{"num_hidden_layers": 8, "hidden_size": 128, "num_attention_heads": 8, "num_key_value_heads": 8, "head_dim": 32, "intermediate_size": 320, "vocab_size": 906, "hidden_act": "swiglu", "norm": "rmsnorm", "norm_place": "pre", "norm_eps": 1e-05, "positions": "rope", "rope_theta": 5130.0, "rope_fraction": 1.0, "qk_norm": false, "attn_scale": 0.177, "bias": "none", "tie_word_embeddings": false, "parallel_block": true, "init": "uniform", "init_std_qkv": 0.0442, "init_std_o": 0.0, "init_std_up": 0.0442, "init_std_down": 0.0, "init_mimetic": 0.7, "optimizer": "soap_variant", "learning_rate": 0.00741, "beta1": 0.95, "beta2": 0.99, "weight_decay": 0.064, "lr_head": 0.00473, "warmup_steps": 200, "schedule": "wsd", "decay_fraction": 0.3, "decay_shape": "linear", "final_lr_fraction": 0.0, "batch_tokens": 16384, "max_seq_len": 128, "doc_mask": true, "train_tokens": 87370000, "max_steps": 5333, "dataset": "wikipedia_en"}
Each number is 128 + 24 x the weight over the matrix's rms, rounded and kept within 0 to 255. Layers, rows and columns count from 0. Numbers have three digits each.

# layer 4 attention query, 256x128, rms 0.274, rows 0-50, columns 0-127
143126140075081143093130127145141111108102103122143150163151140115086099126135128129173136153098122143148156092131184142081097141145154146115160107119087122123149175142114081129137174105127079135061126133187146082165095102131108154108138137161136152163147142101155049171071128068109158128091104108165106080151114114155149141139136140106130112155135142122107090129104123081123179121117
133113130137140132106124120124095120096140099121117116163162133135105113150132136140147094137142128162122143120131141135133113074131137112121122104128143111144126127138143088130123140141120107105100156128157142129120143102148138121133130137141124164124108169106151107094150142126154130129155078100135132144143094129116134133113138141116158149170115127089119126140125150151131135102123
135121122120117128140124126142121136148079126156146147118118119124154103147128117124134133185133130100104091132154127147140104136145118159139119108155110105147130169099124145136142128130148103165135128125103145189152121092100096130135123125110162144153104114143114151150142156163107140116109118132115124105142117117157092126153145118091098151118106125155126126130130117127125092126115
160146140058121145126087116152125143099109124137125123124098125169100139129187190102167146170118128125136187115156174146157129135171134156145098119114132151148092144149099137130136123131090122119165110108145146106156092113111137120135146185116150138142087104142140166153056076098142101089136122168159111138101128136160122190114096137088096105122132085111151125139157121128177117098138
109106148152119126081123169026123108146088155119161082127144129149140101119155146120113114112119145127124134108106178148128078126139138139125140154132122113114169095147158082114123098139134164132129142107123139137078094136134127099088196131173166129142184104110086094127149137092079122135129164137142175129177188107122151126140124132108137098151138149145101133098101186132103118114081
132113146147115130089168139098141140126125150143117120082157161180108133119149143148152122128135145115135105158124096121121141113129107139118138130127114120105161114144176091158131124103098136099102147136146123106123144226130155143116166122144140131146181127094121154121184146161130084122090156140131188147144127113151119116102116148089128109109119150116134136116095140077149120117175
125101125092137115084143149088146152121138088133095106146125144149109087127122117154168141046162172164138108119121114186130145096121150073166130156194157108157129082149172073160125131162152123108151127130147161120109142148113099110128089147142097137139083135118129143111149106124150122120131107129119152175122104113132155090130154115111116128147139131112144143158128146117143149108148
114129125158115156130135131107103151123163167113148144137140133131106139126142134098132138109135129082163144099157102156093125158124106119122120128096150129146141151120084125086123130104080161146135123098155151138118105114129072125122092097164137096154159158101139099142127119073119115069116127139175091130127115153119137146143114121095124156149139167126115110131127137146111138130162
107129136116162171154142155169139107099132119115149099122143114145100109141116127132148170155173181138143151176137146165172116127133108129138143150162143118114119118127136085134156098139111151140149099099133118147112107111155110119173155130130128144125131063161092117137131102125152150122101149116148113127133175084168109151173165126061096109121116073103111140114115141119146143190122
130132165152085125122133145080107106140108104129123092146133128132140133109116128167109083112153109113167093101143083166135205115139130122167110157140104145104100120109065118140175134167134109101128139134137140155101123061094121123118141094135101160154109155138123155143139113163150104149086122087111132120127111174120125140136160082118120149112166127108131097141153105118096116119109
116113117120103101110161135165139135163152121127145151116125128127106129172061129163099118162138143140125147108106144116125143092115111109117112107104191137102124126142104128127122135106113161060104121091078145132118103084118090131083069142168143140121150130150128070102098131121138126131145082112106153126081102131098135113119140117120094126117134140122089121137153116115145130113061
133141117134125149084145099119142132129108101140135141133159122133085144096130079131157138139078116128105115124140077133145111099176128139103106177126105112145161126135140110123132160139137132132123143111132120098155136114155122169136116159083111109127141108137148181151088132147108132165144134137114064105125143169138126144131158116134118136134103176111129155114168111106118127137097
105088117106096165112167149136161126154125127099110110142104152123063131151170113099098150121128113103134117167126128092115103104089139104127051121121129125134100138134126113104126163101137163114106132113115125132089143099128122147136108122126143145134142095119094132093111125143113161172123118168176089122115132149224129119115147160162164134140173137155121121158111145135140127144114
128123097157139139170106108143090143108135098167102145146133136112132110122163133103145063074151121133119112100171154102133109109141098129117127166142108120133158112157135171166122116110112099122098077127124161140111142130119129140118135142105109105129123084176128194157142134128099121106095152154182115107118109161160137124102081120165111150092126096129148092115133135132131105147079
123129147116139142134107135120130110176126105070138135114084151142133131100126111130162132123153105151094139101126151147105163132149154149125127143119145131153113131145106125112131065144150209135124081136140148130102127127126114132129086117151173143153149108078129110138126141106108136158086080090099115146135147182129092101130124121129139118098166113138135177143148156130099125131129
170155130128110125114143116135118148115138123126161110136126166189135132166144124136129148128132150192160113093143137125185117151184108125133116148121129114086100100114131123108094132134148124146122101153103152155171098123095150122139154159142157114139094101137131164129141159111102117097107128128134088123103139149138095124110125135166102167153120172128142149132150147090107105128141
144135116122101140155173119134137123117167182132142169127141126150107181117130123118129067157102149141109121120097149111100156111142136121133186112135130140106109118128138132106132129133164116139102159149126157131123119123116133131132131138135129156112105078143152117102159134163137099106144110104161145106147123134120114116110138113135154139136098119110102140137100099139118154075094
131135141124178130175108159112158115067138145138127133113154133143118138165139110116114118119158125132107096109177114122144151122123129130114170146126173145137103125123147125100130106135163116100137126134127144130108136127155151118134149118107148126173110102152154160108147132163147114124140144124125158123094123170117138133157131111112100123126144098112136128159125138145133120146106
122110121124109155128156122147104179128125151102118124146133111126123128161138119141157102175097099128148117144156170107122144116155159126110104142133117148134130154109126153127141101143129126135099129134145120164173164121155108171122139136149095136110099100129172133136112118131149153136155124134137112139136119122108147139102141139110180160126154125127117145139134109150091138081143
088144110122162127151101130137086116121129106132097146093170132125139144120113134144116163146116123148116126121148102119128130125121122141140117101159144115111107138155146132119136141107140139145169116113112139116121158138149142133161110122138122151147114073136135134110136124146119115149156123124160151153110156127135109131153121126085082122135097096144141158106105166147150143127130
165105121138118102112144160135131137144122116133131138120088134137111119108126140158125139120152154110117121118123105127151117145139150127092122139105107143106135163127157126166105144140095144118101121096120106156137113105144126127111141121136111141159152113142115163112126105099091158110107125146104125124121156113117134137155156145124124113137131125118113112118135119113151158131148
121121159123149138124104144104121101133105124121124118080126169114113133129147107103157133117127112152136179112135162135118140138123146106138112130168099112123145118137124114109134118150138129095129086156127098093139120147149071126121131112139122112132120093143141143152118182124127141144124116136169142135143139121110131163126120127086130109150148134123082117096112152126117110080159
132107085154143100132140134110119129152123115127088144132128133119150110104130130142141105079141091139131135127134091121144154130114159131090109147103122126138121114153119137151121159105131128166131142132095122111067121124096156115115149114124117115132109142125132114100158123113075129092129153098107153106121151121116123135130130083134155120133142096159148136135110126121153121119141
120138096129129116136129099087142126138148129176088132091183155106130102132147120174140113117135089157132150108159098113113134110116120136091100119091163121115132102109112108158139119126126113138131147112149156105145131129158178166134144101110132123153131166148133137105174147131107114108140132134146137107151152125154141117128126127133110140115122121137137129104128085150152127105141
152087120102166117121133143133091120158173118103098117131138166146086134136121140181149132145134128110149120132088122143114106141121118134092122105113153133107111097159152137118111129097140108138119109149144079117125114122062115111084104130177129127112137126133122125144132138138098109152103152138119104112118141160142160116142119130107102117163117107136119094105133118125148147116144
144176115098162153129146179100148125092098117097106139140112095160109129124128151113128133097112116115104173153140128118125100092119134100117159137131147125184128121115148130091130131174133118093141096167087141155140118149140116117108133138137119140092110122108127154132117085106167129120109151084143145107128097147104100146135169102119144135121133144101106159156178115133116114125104
123133122124121132093106128100110139149159106108151143106138123127113152099110132119182148186133134109139131141151132146118056130132120068129151103124142135119117066115129128156127126148128177127122133092110155125110111137103142137086101150106092122096138147189113101128129097133121124181149113079095146059119141134095142137153098116129138092109144104097111132131130141139119151141133
160149132116125127113065137177131112091128123106127133198122133118105149139166115141111112154097110105134141119122179122109107131144117117131117113158114117134123151188114108133108152131097100093153120150117163092103131120153122129185109148093114117152136115192134132155090129114073171119193116166091117146091139112137104169153137098130140125111148142130117103098164103139135108137099
140141139112144089145136159118108148129144125139126140109099200117083146126133138136155099144144106114162137152112135133117114099139118158116151157134125136129115166132151098117122111153114141130145161149128164125118154133113147107131171056136123114137097103151142168177127126106123171148136099136117131131135139112101131116126167099152164139157079138122135125124127102131125140127062
136143128143122137138132166144134159113143100115134163127128126121090136155116115129150124122124172076093119140127129125077142150111181132132076146115125092103147116136148128132133101156165105141118132102113166140086098105117086069111100099146123157129099184114100136134152124124058176128134126144116115100135118152144141154153142141137119167083145142113163112157148175118127128170111
195138164080086127118173140131133097104108104141156133132151128141129152109097129102123166156104119121158153135118142131135130133114133180128113082163109127143131098170122084146120105140139148138128097154133077154127126120150111131101110151136114146132154138148146161101141143100164135108095134141121140117156132132166127086156088156135099146130149112093115089112126108114195146105081
107120086144110155141121120116110141115156122145144158144135110097158163120122133145132122159101093120142173149111103130142114079109130138175098143150147128126131112151092153125127136159047121114112132155165106121159124125107129176077137085149109130109111111112168129124132105110057134126124102150143107115081121120149144129103148153121122134109152154120113072178114128102136114125132
096097157112150097159108131139172130138117098123141132136168163144114126150142124101104176155078151160103134104114145140136083131104076142136132120151132105127102146113113141102133138129162134135132106096121148135141082154142122131151137151160156126123134164104109096140125121100150118149127127141116153098102092160142114130117125190115124136126141115152143118181144114146136144130108
105122131153110086070120096121081138138131142152140106102100102160121153155154161105123070155115118127112143181131127115100132127124127104160077138104122128156097147160119173134116134123137145124120140112106112122102154079118138141147128119100115163096177145129131091147100116133113128155159162146143144136149151119112135168119149122138151113140133111104137144144131125123096121107126
111119150128105137149113125128155130134127093130125124149154127131113122118101116150135127103148132104115124119146144143125145106108113147133156150126162140128141097112148113140149114129104109123121134153126161116116117141152114128139134156173153082133142138127139120154182151139066122126117122112151132089144118112135133110124099133172156156129142118149149128133107145127160121144138
142090133114113125143128177127141081118154132105122106140097121095144118162131078144153136144180114095104122089090140113138098136077125134126133129124124127138122151123124139138118133095113136157122100155169163133137127169161133134109103145147158135123146111101085112112137129089125119114116093115105150111083120107136109092123132127159134138117163118120122123132117106092143140125114
153130112113127100117124102129136105103107160161125132128121145129148100134140146122127064180103131135124099138130139094109125129136124112142085082173126116115138125142156135096146146128123133120141152144104120135134135124143145144130139159124109151131099115110106155131151118176113148139097105144142123150133136132121133134118116146115090121120099126124161134121153145140146100123133
159150116111133144138163096146131123093103148128150117128132154099135108157074146159145163126121140153072118155114123119118159087133097118113153114116138095127110112089120162130131114134149113130137129112126112134146133130166098150131119151163117107109107143123124139129126138134099121113112107092112133158158075119134133131119099114150161122141118159123142144130095154104168119131171
109128167146116132128096162123105115127134140130121110124120123160126138115127123093089116137153122131175151124154144147135137128119110119111130142131129141118112123131099132093112135107137169147119119115106094131070118144124149111111109113108130096138151117113115086130135139111178121114125120137155166077116160149104136131111103117101134109127136131121103101141122138148120147133135
133126142149133156151120115137129087118167117118103112137140134114155141116148106099101114099149139168124136093157111127133109132130113122142142122150153110122096120115083142120130128127113143170126122121125147142106145114156095155134114131122116102150118119129102074110142147102099129094108096132141155114117144092136111156113131147148140127119139113129111113136118156162132129132121
093143127131130172126140116156124118126109091118147094101154134147157107121142122138146141142102149149131115126131140126125142195131144133112102117132104111120135118124107098127133192121112125135148154114114151169150119096143127104140119126168144162126146120125117135133132119132114129092125103122136137140094110112144103113125162075165119159167134117155120099120114162107101104146108
099096114088085130146160101152135121071117117135106125141144144126090148060114165120144111113106092108144134134153123141107125127127139166086093153116136152116115126103111135143103094148150109084115106120143126136120143102098132110096152128124103095144123111143101129103143110144119138115143135157157112127102156146147138125123135140132114112116095112132129137167123126165105140114159
115115124107096125124127098157109140145116137125146153094118127162132136144154158115151153118098132090165146164113137132123167152124093129128112126174130121086143120154066123130144112147172144114065125116154108126115108111102152159099106125132136133109135137150138142147125123143126102125151169086069150134115138120106156186111124122116127104183131136116148121145104083124110139128145
106179141093136096163125143111123120111095117123142109133125125160098119157134160130138160135142145172145186163102100154096116128140154128134176169135141113129141139136160104129079139149138118127146101153141112150137149135170133123097115124097122158127116145126105078170148136125172141114136117137130119121128106113097096107099127122122126173135131100091107146164146116133154146163153
120137129130086123112137109144110124131104118158138112140148132146151131161121118152135123106078139129094127177127126143100126117141142136116096120123106119108126145165154150119126126107137103078125138128125156149142130123143086135161100121078125139094122132168098150123140106082113104132157133129158079152130134174141096132127110127145151115114152095137129139110125096135137115137120
104095168159123140151149104145099116121120141113062170126108114149186156130125133101152123126146133177099078091127107131167149098160117103141112134129141107146148112120175085110139161107121080084105147120134137139108121119103126147154121118104121197127149123124136161156129167154127128132095151153109097149140087167154116116125126148117101130131127116126163126133147119128104121119084
160154118086166144103124151150135168133124111079135126131097111123105174094132159122097137100164105161186114129161118134105135137126115130119097118119102148143141167150165131118174099105107119105104118130160138189114117113128123103145138140106109130121126130137123133126101126110148099151153130150113109103160106156128148106117135105134115116128111141100108125134137139167125113104127
123141140132098175141147092133134136153129115141150119134140134116102136129094151119102165125130135080119143109141172113173159106142118090149143168147125126141119155154104144106112138096153133166124084131123121164190093118130100168152138131134151158140178151130115135080102069122123089149103142112107108146138134120105141126109113146113091143100141151125109116170104211079105132135128
155144105124154168143134174158149150102129103090143145147126195088136111134145094163151171110105105114147084039146127104143126135142124124105109103137109117123131108125158117140125110126077127133151119107127152135173123142110112134117154143120137113125104120130120166062092132126125160107092099094109094127136112182160101110140138146170132140111126133149138104119152122116121109112154
112082135109124138134164146115113129113127107109120140144122130154117122162088116090113172135136150117099150105094133153108115108123106136133154127120145122109105140111128141105141158133146146139122102089115129111119101123139135140171100131135142135133168126109145088112156150113138117106147132115144146109091094109100167110145121156171148159151136136143142119136121142159138161147092
104142126115130136150109144117134129128120127111170092148177130148138108143113138127112170125141111116136139120123135139125114093089108116068182107123152117153088122107125101132110145134133120121161120160126144149143141170140087163111123140156158136112125130073140114112123151085108133141157110133099135111122074129135150161092058158152148102113167166127132145184102143098120110116133